Weights of a small GPT-style language model, trained from scratch on English Wikipedia: width 192, 6 heads of 32.
Each number is 50 + 12 x the weight over its row's rms, rounded and kept within 0 to 99. Layers, rows and columns count from 0. The size before them is the row's rms in percent of the matrix's.

# v: layer 8 attention value, 192x192, rms 0.315, rows 113-127, columns 96-191
# o: layer 8 attention output (transposed), 192x192, rms 0.269, rows 113-127, columns 96-191
# q: layer 8 attention query, 192x192, rms 0.191, rows 128-129, columns 96-191
# k: layer 8 attention key, 192x192, rms 0.195, rows 128, columns 96-191
v113 081:43 62 67 55 55 57 54 35 46 53 42 47 67 53 42 29 44 36 42 68 33 45 72 40 48 62 32 44 54 41 58 76 39 47 45 58 42 63 61 52 59 65 64 42 40 76 40 46 54 63 48 70 47 63 47 28 62 35 61 70 27 50 38 42 22 59 49 68 42 56 51 62 75 57 67 62 43 50 57 70 51 45 62 22 76 49 34 62 39 52 44 45 32 69 47 36
o113 087:42 63 56 58 40 64 70 26 62 31 41 41 63 55 28 27 31 35 41 68 41 50 62 37 28 53 41 62 48 36 59 65 33 59 68 57 46 52 83 61 38 63 63 55 60 51 40 59 56 49 29 64 56 46 56 45 41 30 33 50 26 52 43 21 50 70 03 65 38 47 48 76 56 47 64 70 36 62 59 61 60 43 46 46 50 57 41 40 56 42 60 37 61 55 64 52
v114 090:54 63 45 50 50 52 38 41 37 69 65 68 35 65 43 41 42 42 79 62 55 42 58 53 28 40 48 50 45 65 63 39 52 26 65 52 23 58 51 55 42 65 50 52 44 45 51 73 70 70 31 42 30 45 40 51 56 44 43 55 35 48 53 45 73 41 48 49 36 70 48 52 60 77 50 62 65 15 32 40 60 53 39 58 58 49 36 76 49 24 38 42 44 67 54 49
o114 101:58 75 40 32 55 46 58 57 44 50 66 46 42 64 37 84 61 33 48 68 57 36 43 49 31 30 46 44 39 56 51 43 43 36 56 53 59 35 62 60 46 59 59 34 46 56 53 55 60 60 40 44 33 41 32 47 49 83 51 56 36 39 47 45 57 57 36 39 32 69 46 62 44 68 55 61 61 26 33 21 43 60 60 58 60 45 28 71 52 35 47 55 46 41 53 54
v115 081:33 61 70 35 40 57 52 53 45 59 57 45 44 56 53 24 61 65 47 75 43 61 26 38 44 66 67 54 62 34 46 56 60 70 50 49 47 43 50 68 40 49 47 63 39 54 40 62 58 63 60 38 24 59 43 68 52 41 28 37 47 32 38 45 61 53 53 52 40 39 73 59 46 39 76 39 40 57 60 60 48 51 38 58 43 41 47 46 43 75 45 55 40 41 40 48
o115 087:38 50 51 51 42 61 50 50 64 63 54 62 33 54 39 05 56 58 47 66 49 65 44 50 46 53 63 54 66 48 40 42 44 66 26 64 38 44 62 61 34 30 59 64 24 52 49 60 65 72 47 20 60 49 58 58 46 44 52 61 53 55 47 49 36 44 39 34 61 33 49 39 58 55 51 40 54 60 53 60 66 49 40 53 53 72 38 61 43 50 37 72 28 44 39 28
v116 085:52 63 45 63 50 40 65 41 43 65 54 50 66 52 37 42 57 46 43 64 44 54 63 68 69 37 50 46 37 54 40 41 55 38 56 55 67 51 66 36 46 52 79 34 45 61 59 36 59 42 61 46 36 45 49 29 47 66 54 60 44 37 38 54 38 41 57 30 20 44 50 38 39 45 44 35 37 57 70 57 69 59 65 50 54 64 64 69 45 62 48 56 65 27 34 54
o116 089:42 32 40 45 61 43 66 51 33 48 47 45 58 58 47 50 65 47 61 18 42 71 47 35 51 32 44 35 38 45 63 46 40 58 45 54 56 59 53 48 44 56 56 55 50 57 60 46 28 48 50 50 44 62 47 53 44 50 48 48 40 40 61 56 31 41 67 47 23 47 47 73 85 34 51 62 43 51 62 65 53 68 71 49 44 47 51 52 29 52 52 57 61 43 52 38
v117 083:56 45 50 51 50 24 59 61 34 63 51 74 37 37 31 53 50 51 69 60 77 63 55 38 60 50 29 33 44 46 36 69 41 31 34 59 40 71 56 78 53 44 25 41 32 45 29 41 51 53 23 50 59 50 46 51 41 57 78 38 47 35 41 55 49 45 73 36 43 55 35 41 41 52 49 61 43 35 61 35 47 36 38 49 51 43 54 61 68 56 56 48 61 49 52 61
o117 088:43 50 54 54 49 38 64 80 35 44 64 52 25 60 33 65 39 39 66 45 59 68 46 42 58 32 41 31 56 26 54 65 28 47 36 43 52 54 58 57 59 62 25 45 52 51 44 31 60 35 34 60 67 52 56 40 52 62 54 39 54 35 41 45 70 36 53 36 42 56 35 59 39 33 53 65 42 41 67 44 63 46 62 38 53 44 63 77 65 44 46 75 61 54 49 55
v118 080:22 33 38 40 55 65 40 31 54 54 43 50 69 44 66 78 34 58 42 46 30 66 61 47 45 56 29 69 32 62 70 29 61 30 70 45 43 60 58 56 51 67 41 46 55 34 47 46 53 38 55 60 46 45 50 44 53 59 47 50 45 30 42 51 31 71 51 49 54 47 63 66 57 44 33 51 46 43 50 57 69 49 41 61 48 52 57 77 76 41 50 49 50 43 45 46
o118 089:51 53 43 42 76 61 58 25 55 73 34 45 32 54 62 81 50 57 45 60 37 69 53 65 46 50 37 52 22 53 78 33 74 37 54 57 43 59 57 32 34 48 52 50 57 47 54 34 40 40 40 50 59 30 52 30 57 57 52 27 26 25 48 42 49 57 50 46 56 50 62 56 69 33 44 48 57 65 34 60 61 31 53 69 50 64 55 64 64 53 66 52 44 51 39 59
v119 084:53 44 54 35 64 40 55 54 75 61 44 60 52 42 51 66 48 46 36 52 62 75 49 55 52 30 69 47 70 35 50 45 60 53 44 32 57 53 37 64 63 58 39 55 37 62 24 65 77 48 43 56 59 36 51 43 26 53 55 47 63 41 64 85 55 38 41 32 37 45 39 66 47 48 60 32 43 67 67 30 53 71 53 54 46 59 50 57 56 32 38 51 61 56 46 55
o119 094:55 54 51 50 53 41 51 50 36 43 38 56 72 58 55 13 46 63 38 49 68 55 41 47 69 33 59 56 54 41 52 68 41 59 38 29 49 70 43 57 45 50 21 44 55 57 23 54 57 44 57 52 58 31 52 50 38 54 30 53 56 42 68 82 49 45 37 43 42 43 62 69 53 29 59 38 42 56 57 42 65 50 52 42 25 60 48 72 62 32 49 45 53 55 45 37
v120 080:50 42 53 52 46 23 52 24 49 26 47 35 61 61 05 73 41 42 49 38 36 35 53 51 49 48 39 49 43 21 67 61 72 56 47 32 45 48 30 64 53 64 64 59 48 46 73 31 44 78 52 30 36 60 42 35 52 55 40 71 58 67 48 72 53 27 62 57 49 39 57 46 38 68 66 59 52 59 66 60 51 57 76 41 53 45 41 66 48 60 42 59 42 42 33 62
o120 087:64 45 67 51 54 30 59 46 45 32 43 49 46 53 27 64 32 51 46 69 36 26 52 28 59 57 53 59 39 44 81 43 45 68 62 30 52 53 53 48 59 45 48 86 66 28 56 41 35 52 42 54 49 61 50 55 65 66 28 62 63 69 56 65 55 31 61 60 54 50 57 65 59 81 73 47 41 85 44 61 42 58 45 52 50 45 47 53 54 57 55 57 45 57 50 65
v121 086:53 29 46 48 55 35 63 60 32 69 28 53 77 48 49 54 56 57 42 48 58 38 72 51 18 62 40 45 56 73 56 49 50 44 43 55 60 49 39 39 57 43 52 66 46 45 37 58 46 75 59 46 64 44 61 52 44 63 47 47 48 47 63 53 42 44 49 26 58 51 42 57 65 55 28 38 53 45 68 31 44 49 40 58 46 55 44 28 47 52 50 49 60 62 39 40
o121 089:60 41 30 48 56 51 33 48 63 59 49 45 70 63 53 16 58 53 58 45 55 30 66 41 36 52 42 68 59 55 43 63 49 39 49 54 48 54 31 49 47 53 56 63 25 49 36 69 52 63 51 69 71 64 45 55 32 68 47 46 46 64 58 43 57 44 53 31 55 39 39 57 51 55 43 55 46 46 42 40 30 56 47 62 43 50 45 38 50 31 48 41 44 49 33 41
v122 088:59 50 42 50 66 53 56 44 46 54 31 65 68 62 77 45 42 30 39 75 63 66 51 48 55 43 56 54 58 36 52 70 29 49 63 61 60 45 64 85 52 56 36 40 61 34 49 29 68 38 41 58 40 59 66 60 40 42 48 61 62 51 60 42 57 33 61 69 49 56 45 52 52 51 46 48 56 43 40 48 61 30 13 47 60 32 36 46 59 46 27 55 36 38 45 72
o122 097:49 44 47 42 54 46 41 54 64 38 32 61 60 50 49 92 68 33 47 63 53 47 44 42 47 41 62 51 54 33 46 79 56 65 44 57 68 29 60 70 41 43 41 37 56 52 32 47 45 39 38 48 50 63 55 70 56 42 65 48 67 39 60 41 51 52 37 47 49 45 43 44 44 31 62 68 55 41 43 32 63 63 60 31 44 57 48 43 47 53 37 50 63 39 40 63
v123 080:31 53 38 35 56 42 23 51 43 64 44 44 41 34 51 44 38 28 53 42 29 65 46 43 28 49 45 63 66 55 34 41 51 50 61 30 53 37 47 48 61 38 43 44 40 56 57 48 73 50 39 52 44 60 62 46 30 47 64 52 36 49 59 43 49 41 45 31 55 38 46 68 47 39 52 69 24 45 39 45 39 43 58 50 37 56 36 43 62 55 51 42 46 59 63 65
o123 086:41 65 35 59 63 43 41 56 47 66 53 58 50 67 42 31 51 63 65 47 33 54 49 55 59 62 30 42 45 66 20 31 44 47 50 56 66 47 54 60 50 41 39 47 55 60 42 63 50 47 43 50 70 63 65 59 33 71 75 58 42 45 54 36 61 34 42 32 47 37 56 71 65 62 37 54 46 47 45 38 51 45 50 28 54 58 34 60 45 32 34 39 27 33 34 65
v124 087:65 52 51 49 30 31 48 49 60 46 30 46 71 52 38 46 52 56 60 59 56 81 71 54 58 73 51 53 68 58 73 36 51 27 62 44 52 72 51 51 60 49 42 51 51 46 78 12 37 50 46 52 40 59 38 55 43 62 53 82 46 55 38 49 40 68 48 34 43 48 40 53 44 45 50 53 71 50 36 51 34 46 35 46 37 51 46 38 59 38 30 41 42 60 46 44
o124 091:34 54 54 25 52 61 36 42 40 38 59 57 74 54 44 35 50 64 41 61 65 74 56 45 60 45 51 52 58 39 76 43 40 36 61 39 57 52 41 42 49 63 13 35 49 49 62 37 48 42 44 60 39 64 55 49 44 57 41 71 58 59 48 53 55 72 43 39 27 35 41 62 47 35 46 55 62 52 47 65 46 31 37 40 51 43 52 44 76 40 35 53 46 51 38 54
v125 097:70 31 58 71 52 60 66 44 48 49 59 48 54 50 30 61 63 51 61 70 42 53 44 56 50 58 45 40 46 41 39 57 65 45 48 28 57 55 43 65 63 40 68 66 60 51 40 52 56 47 59 34 59 45 47 39 71 53 74 31 70 47 49 47 61 33 67 50 66 54 74 40 44 27 71 54 48 48 58 48 53 68 49 29 60 63 57 41 19 70 62 64 47 47 48 47
o125 099:74 47 62 39 30 38 53 43 29 47 49 38 59 45 44 15 56 55 59 55 44 45 51 46 39 33 46 41 58 45 62 58 61 60 45 28 32 41 44 55 60 42 47 86 60 70 58 55 68 42 71 56 46 54 44 70 61 60 47 40 59 54 66 56 38 32 54 56 52 56 48 53 47 52 52 38 52 63 64 55 51 64 40 49 51 67 47 46 53 68 61 52 34 64 56 42
v126 090:54 60 60 55 64 47 51 47 44 48 64 51 56 40 47 62 58 54 50 63 40 60 47 36 41 29 53 42 31 51 61 52 45 50 65 42 54 55 41 61 40 42 42 39 51 50 54 67 57 56 46 42 61 51 56 37 64 58 62 44 57 57 40 42 35 58 57 77 62 53 63 52 88 49 39 44 45 53 55 32 19 30 57 66 74 47 54 53 33 52 41 43 70 30 36 53
o126 093:36 47 56 64 65 51 43 59 41 46 50 44 50 50 36 68 61 50 48 56 40 48 48 52 32 66 51 29 55 70 57 53 41 59 47 35 50 34 54 21 43 60 69 44 68 50 37 64 60 51 49 37 63 77 57 36 61 39 65 42 53 49 50 54 43 47 57 53 55 50 45 50 56 34 56 48 50 55 53 36 42 33 73 60 76 37 30 55 40 64 62 46 56 39 35 39
v127 079:57 52 50 61 46 38 55 64 76 60 61 63 39 31 49 45 55 54 31 46 72 56 43 52 35 60 37 38 26 45 42 49 41 38 32 47 44 34 50 67 64 54 61 50 70 60 51 62 56 57 27 48 51 49 49 34 51 83 40 50 48 55 39 50 61 63 27 62 52 37 74 47 43 24 39 60 51 54 31 37 54 78 70 41 38 58 56 26 69 48 61 63 61 51 58 53
o127 086:53 42 36 40 59 29 70 45 53 66 43 64 59 50 39 66 66 54 15 33 60 71 45 64 30 45 37 35 52 53 52 57 34 33 38 54 74 49 66 53 47 50 65 73 51 66 47 76 50 45 39 55 50 50 51 41 53 64 50 53 60 28 53 54 30 56 43 80 47 50 70 43 34 48 42 29 44 48 37 54 54 70 68 57 42 67 28 51 54 46 53 64 46 66 50 53
q128 048:42 42 34 32 26 43 55 36 52 50 37 58 47 40 65 56 13 23 64 48 41 56 61 53 32 44 50 46 34 54 49 36 36 70 55 57 50 53 41 52 15 58 67 59 57 42 39 44 62 45 61 49 52 50 47 52 55 52 52 71 64 53 46 70 51 35 49 41 53 51 57 55 59 82 61 33 41 57 64 41 67 68 55 44 38 66 64 54 56 54 54 44 46 61 44 51
k128 049:57 31 39 58 68 53 47 52 42 61 52 52 62 43 48 40 66 76 50 50 63 60 38 51 62 51 38 41 48 60 49 76 65 47 50 53 63 52 36 42 66 69 40 51 40 50 33 53 51 51 57 53 53 34 50 72 48 39 45 35 50 56 36 52 66 38 54 48 32 30 41 39 44 40 59 57 60 54 43 57 41 47 43 53 48 56 44 56 17 53 54 39 45 37 38 61
q129 044:41 55 23 62 50 63 62 39 55 35 47 47 52 73 84 50 28 66 47 26 36 34 56 68 71 54 66 48 53 45 68 54 43 46 54 69 40 44 57 59 38 53 47 54 45 48 49 39 42 51 55 38 43 43 43 49 34 38 13 44 63 47 55 52 55 37 64 60 77 51 54 61 57 37 48 52 53 45 47 34 32 61 57 56 67 61 29 56 65 57 45 42 25 43 29 18